Each number is 200 + 20 x the weight over the matrix's rms, rounded and kept within 0 to 999. Layers, rows and columns count from 0.

# layer 12 attention value, 128x320, rms 0.0741, rows 32-63, columns 32-63
185,210,202,202,160,182,253,172,209,213,192,176,222,212,214,152,167,203,229,173,207,202,225,172,224,193,143,222,186,204,231,229
184,202,133,231,188,191,211,231,168,181,178,216,207,226,208,182,180,202,207,199,204,187,174,185,217,236,190,210,194,190,184,212
202,212,171,211,196,201,212,190,226,224,182,164,206,185,202,235,208,210,226,221,197,168,206,216,178,211,195,207,203,218,234,241
214,201,218,207,208,203,209,206,210,180,202,189,225,186,219,207,209,214,174,219,183,186,193,219,201,170,223,170,234,179,181,174
214,200,245,179,195,186,202,171,219,211,155,212,203,214,148,171,214,212,200,168,201,179,203,190,178,175,184,227,195,224,240,175
192,221,200,221,187,185,226,191,221,217,213,180,237,169,221,182,171,190,215,197,211,189,203,201,177,210,195,154,182,217,166,206
194,180,180,218,200,199,217,210,186,178,237,233,213,175,174,185,194,182,192,153,190,200,193,207,184,209,224,193,202,184,161,141
183,198,192,211,211,198,224,199,205,199,209,202,220,206,207,212,192,202,195,243,206,220,238,187,184,216,182,221,207,213,215,184
209,208,230,201,163,197,200,157,227,205,210,187,216,158,228,165,198,228,215,158,232,204,218,200,184,191,182,215,137,202,240,229
199,190,212,178,229,223,198,199,190,166,175,206,166,209,190,202,227,191,199,180,189,241,204,180,221,228,254,200,211,169,160,175
234,220,221,211,197,194,200,183,202,202,207,207,233,189,204,242,212,181,233,209,193,194,226,217,185,190,201,221,196,219,213,249
220,202,207,210,252,187,191,213,210,205,176,215,185,176,200,212,228,207,138,231,208,201,136,195,187,188,238,215,195,177,181,171
198,180,238,182,172,188,200,177,211,201,193,199,197,229,192,135,254,198,203,203,201,214,199,204,186,187,160,164,165,199,200,169
224,173,218,210,220,188,212,179,189,217,193,207,215,206,198,195,195,192,184,202,200,220,203,207,229,212,201,183,214,189,157,178
211,208,220,231,232,200,174,204,206,210,219,214,199,184,197,271,186,177,155,215,215,211,197,218,195,162,222,220,264,212,167,257
222,205,190,197,187,199,219,198,249,251,211,205,172,196,194,190,235,198,203,187,205,235,199,191,188,182,187,214,210,219,183,253
191,205,198,186,222,203,206,197,211,206,204,188,210,211,184,193,213,216,179,203,177,203,220,197,193,202,196,214,207,197,226,180
225,206,207,185,212,192,188,223,223,176,244,209,210,212,220,233,230,207,174,212,187,238,180,195,185,225,248,197,190,188,194,143
192,175,201,211,197,203,209,208,174,199,231,185,220,196,201,185,162,166,219,164,208,206,231,185,198,171,197,203,154,246,183,177
193,182,221,213,192,201,207,201,172,176,177,195,202,163,186,196,200,191,202,157,186,165,221,165,193,209,197,170,224,163,186,185
211,183,202,208,215,200,221,198,215,171,207,182,189,194,204,225,197,232,220,162,186,213,192,182,213,208,222,179,193,180,238,181
178,205,187,209,206,209,219,218,192,217,189,214,220,154,189,192,189,215,223,200,182,176,194,196,194,197,187,235,178,176,231,194
186,205,225,154,150,197,186,185,165,183,199,191,184,255,215,138,182,207,197,198,234,194,196,186,154,204,148,214,141,229,250,208
211,226,201,215,224,219,228,173,202,227,192,184,212,240,218,188,242,191,210,201,210,205,207,201,198,207,184,195,230,223,225,208
165,197,226,203,173,180,200,222,179,172,190,200,196,217,205,174,156,221,231,193,214,192,200,172,179,182,155,217,193,201,198,191
253,186,180,171,184,194,182,233,204,186,195,164,229,203,210,237,201,197,179,242,194,203,166,230,216,218,221,185,223,178,179,209
196,183,175,184,188,182,183,241,183,184,194,175,182,240,166,152,212,222,204,206,199,210,205,225,216,205,153,196,170,172,231,206
182,187,215,208,178,207,191,186,184,141,173,199,224,198,189,209,211,203,208,198,210,191,202,234,193,204,202,205,239,199,191,201
210,197,190,210,158,194,198,185,212,233,210,226,222,170,213,143,183,214,218,177,194,183,203,193,207,209,182,205,193,203,214,232
190,172,182,169,223,205,181,202,209,174,199,184,211,185,164,177,207,205,206,207,201,231,217,204,203,218,189,201,157,199,198,219
158,191,173,194,177,202,213,188,184,196,180,183,193,239,182,188,224,238,181,246,186,210,187,173,211,219,207,231,174,189,237,117
166,180,177,167,207,185,210,195,215,242,199,199,191,199,193,174,190,220,207,192,190,158,182,184,215,194,193,204,209,244,192,199
# layer 12 attention output (transposed), 128x320, rms 0.0776, rows 32-63, columns 32-63
200,216,220,192,217,218,217,200,220,181,194,185,190,206,201,213,221,219,181,227,213,196,206,216,194,214,146,195,181,220,169,184
175,204,242,158,155,197,225,204,236,190,186,181,238,211,200,190,186,199,194,205,193,218,189,190,211,195,149,205,182,193,220,158
201,204,208,218,212,215,225,215,218,196,206,229,178,168,216,203,188,189,192,215,194,208,210,193,241,206,210,206,191,204,184,203
207,237,168,180,188,186,169,217,179,173,226,200,184,207,187,220,208,206,193,165,186,200,215,226,201,226,241,181,207,235,192,203
173,215,173,209,196,185,166,185,179,195,236,203,188,181,221,205,199,169,173,205,181,249,195,182,193,195,169,204,237,179,210,188
220,225,188,220,175,251,231,180,205,218,213,144,242,218,184,154,206,213,226,203,198,178,173,187,194,166,219,198,236,207,221,208
203,176,224,168,187,203,181,220,217,191,227,212,207,197,217,242,206,202,210,249,200,165,224,212,176,185,217,189,175,204,196,210
221,205,230,193,201,196,189,219,184,222,223,194,148,209,219,202,209,222,243,182,189,206,190,200,162,176,235,177,172,213,224,212
190,179,206,206,201,230,217,159,210,208,240,152,170,218,201,185,219,215,157,204,198,177,186,195,199,196,189,174,185,164,189,221
215,184,182,210,219,238,198,208,188,234,220,192,199,223,221,168,166,185,187,187,210,146,205,191,189,198,204,187,192,215,216,173
177,209,204,220,203,218,181,196,211,184,223,198,212,209,205,187,242,188,218,164,193,192,200,212,220,198,193,191,215,177,207,167
197,217,193,184,184,189,166,193,234,200,211,205,217,182,205,172,195,185,206,188,152,232,180,205,213,211,186,184,214,227,222,213
216,208,199,231,192,199,150,160,204,180,169,200,200,206,180,217,194,169,188,185,133,139,188,228,231,200,244,188,214,209,204,201
212,190,207,189,186,194,221,212,198,214,204,181,170,173,183,233,213,222,200,185,187,172,167,213,223,207,202,189,191,194,184,182
171,181,190,215,176,217,227,216,209,204,205,221,185,215,191,214,166,204,172,235,197,193,211,211,233,224,217,191,197,189,180,204
180,238,203,179,217,210,179,211,180,190,227,191,227,183,213,184,215,211,187,191,228,168,216,209,231,201,254,188,217,226,223,162
196,200,224,222,198,182,204,195,205,193,180,200,223,217,204,222,201,201,232,206,200,167,206,175,197,186,218,202,217,194,190,216
198,215,224,201,222,206,167,190,215,197,195,210,219,198,230,227,169,213,224,183,197,212,213,178,235,187,208,199,199,235,240,260
180,198,206,201,208,207,161,185,159,206,215,188,237,212,208,200,202,195,191,177,227,188,186,205,191,210,220,183,222,219,202,228
213,183,213,195,213,213,214,212,200,218,187,193,242,224,204,207,213,186,215,233,214,244,232,205,168,214,220,209,189,206,217,175
248,203,193,195,195,224,209,195,181,214,205,209,193,167,195,229,200,195,217,181,159,189,222,218,211,167,183,198,200,195,199,205
187,207,189,183,176,186,201,204,215,183,209,196,215,210,241,226,200,191,226,196,200,201,199,170,194,171,189,191,224,204,204,231
195,232,166,207,218,198,199,249,211,223,180,177,206,214,202,227,212,208,193,207,187,215,197,178,188,172,163,178,207,195,177,195
216,245,194,204,184,177,194,206,190,187,250,191,223,193,198,214,202,167,197,195,163,147,167,218,210,195,207,181,210,225,207,197
239,214,197,190,181,209,200,206,186,214,211,197,194,174,203,206,222,216,194,183,156,196,190,253,185,171,235,198,177,205,234,214
171,157,194,191,198,251,204,187,211,208,215,233,224,181,206,180,226,201,213,173,203,210,251,197,183,198,209,222,220,224,215,222
194,192,206,217,199,220,203,213,197,200,194,192,169,187,215,176,185,202,187,218,207,195,208,215,211,228,191,221,228,201,203,189
221,233,194,223,181,180,222,242,202,197,204,190,179,212,202,197,234,169,180,216,160,229,176,185,201,190,204,176,198,209,196,227
227,219,224,204,205,218,223,206,200,198,163,217,197,220,209,198,192,188,171,212,239,191,201,187,225,198,186,213,215,185,191,159
219,234,212,156,194,197,180,201,208,222,207,158,213,197,198,245,171,202,222,214,194,187,189,188,209,199,195,183,252,193,174,199
229,221,161,168,207,223,222,275,220,216,172,215,224,207,216,181,213,199,230,210,191,192,198,217,195,185,199,192,179,207,152,178
189,239,205,218,208,214,223,243,191,208,226,189,193,211,229,198,226,196,212,192,188,202,186,221,214,217,190,194,166,187,197,193
# layer 12 attention query, 128x320, rms 0.0758, rows 64-81, columns 32-63
259,218,198,213,211,200,209,219,202,205,189,211,200,209,212,197,194,208,185,193,225,211,211,197,203,196,209,220,193,202,212,199
205,190,216,210,186,196,192,181,228,200,197,195,231,192,213,209,203,206,226,175,191,215,202,200,198,222,244,185,230,239,203,201
214,211,191,201,217,198,210,219,198,198,189,227,169,213,204,212,186,203,194,173,240,204,235,188,200,187,191,224,200,183,200,226
231,194,197,199,199,210,201,177,189,202,217,191,190,199,207,216,191,195,192,187,226,187,235,190,183,209,187,184,192,192,176,225
228,203,175,217,198,216,199,183,210,188,195,204,171,219,189,233,192,194,148,162,225,205,210,201,191,194,185,227,207,203,170,240
198,184,206,206,212,195,219,179,223,191,210,197,188,176,203,214,197,187,184,189,151,172,225,187,202,244,211,229,204,213,200,205
199,200,170,182,173,241,190,218,222,206,201,201,163,191,216,215,176,206,205,175,179,185,200,191,216,200,186,259,223,215,220,229
190,187,191,196,209,168,217,220,192,203,193,174,207,191,199,161,208,203,207,255,177,168,180,189,208,208,214,185,216,206,208,206
211,177,210,195,197,234,191,222,205,205,204,208,159,225,199,230,180,172,218,166,182,212,207,187,194,176,190,198,219,179,207,224
199,163,179,187,239,183,244,217,174,197,191,168,204,192,194,193,194,200,215,264,188,169,220,188,230,215,192,190,224,218,198,202
183,175,222,186,227,200,198,217,198,206,226,189,198,212,185,191,170,191,223,202,171,182,215,205,233,202,222,174,207,215,195,184
180,207,180,188,189,183,192,209,191,178,198,182,235,196,178,191,196,212,207,218,207,224,215,196,187,198,185,184,203,211,196,177
188,212,184,193,152,168,176,200,210,187,204,210,228,179,182,170,211,189,222,207,211,201,213,181,156,186,185,220,187,205,208,182
196,236,189,186,180,207,185,224,231,200,199,211,196,200,222,195,228,202,201,174,204,217,185,197,193,213,171,217,214,184,202,211
192,192,203,182,215,211,163,182,204,185,217,192,224,188,167,198,203,160,218,131,191,211,185,226,209,178,225,184,191,209,208,146
198,220,202,197,180,171,192,191,186,191,182,201,224,195,204,188,228,205,197,221,211,202,206,178,167,196,178,222,204,182,218,202
219,205,200,199,198,176,179,202,203,188,195,193,212,180,189,202,233,197,206,164,198,215,188,195,176,189,192,234,205,182,232,183
193,208,213,203,188,189,211,217,212,208,197,206,197,202,221,199,213,245,179,233,195,193,196,185,194,190,169,226,197,207,204,225
# layer 12 attention key, 128x320, rms 0.0759, rows 64-81, columns 32-63
209,213,200,218,216,204,204,187,199,221,204,201,184,209,196,205,191,202,213,214,219,193,199,202,187,185,206,208,192,212,172,179
187,192,196,171,195,219,199,191,216,208,205,205,204,204,198,191,215,208,210,207,172,221,211,227,201,228,200,231,204,178,183,184
221,203,194,214,211,195,232,210,216,200,203,203,197,183,225,206,192,179,205,191,212,184,191,209,157,180,195,231,189,207,188,192
216,215,186,192,181,208,204,215,197,161,200,205,199,216,200,216,212,216,190,204,174,209,212,183,191,196,203,224,225,199,196,181
214,206,199,202,212,205,192,219,210,203,189,226,203,197,212,200,210,200,202,193,186,211,199,179,169,162,188,234,186,178,202,182
193,194,201,184,205,203,177,217,187,212,209,211,188,211,193,193,203,193,204,217,168,210,217,196,212,204,195,201,210,179,214,199
174,212,178,197,188,193,180,206,177,187,197,193,199,194,196,219,211,196,191,216,177,212,222,207,197,191,216,182,190,186,209,190
181,187,205,207,184,201,194,194,195,183,206,195,214,203,181,209,191,239,187,189,202,217,205,207,250,244,203,178,216,195,196,211
215,192,177,192,206,217,186,209,168,180,195,192,216,187,199,222,217,210,207,215,188,219,199,194,198,199,190,170,158,199,202,191
203,191,203,184,173,192,207,208,226,208,221,219,243,225,169,200,203,223,195,179,209,186,185,206,253,222,223,187,218,195,207,189
230,209,192,184,188,176,204,207,214,213,214,221,225,243,196,183,179,207,191,185,230,198,194,200,240,203,194,188,222,205,223,214
199,197,205,186,180,214,167,190,196,196,203,227,181,211,207,196,207,206,171,173,203,178,204,168,181,190,212,226,213,183,202,188
203,200,170,196,198,215,173,189,194,183,185,187,166,196,192,188,217,197,174,192,196,207,204,184,170,204,205,214,214,189,204,181
191,226,204,217,220,202,198,172,173,194,193,190,182,185,197,210,200,201,198,215,184,208,198,218,166,193,193,198,175,204,190,201
240,200,160,204,167,190,189,204,184,170,228,211,180,244,223,200,203,187,221,193,222,190,225,149,178,197,227,215,170,202,223,211
227,195,178,216,201,211,155,185,192,184,188,184,189,178,193,197,249,203,189,210,173,201,174,176,183,197,223,198,195,199,194,178
231,186,172,220,197,215,186,204,182,168,194,181,175,189,212,201,231,198,201,218,211,175,171,164,182,204,215,205,175,188,200,189
175,211,224,197,202,213,196,198,187,181,175,186,200,156,186,198,207,198,199,205,183,199,202,214,186,207,198,182,193,196,187,184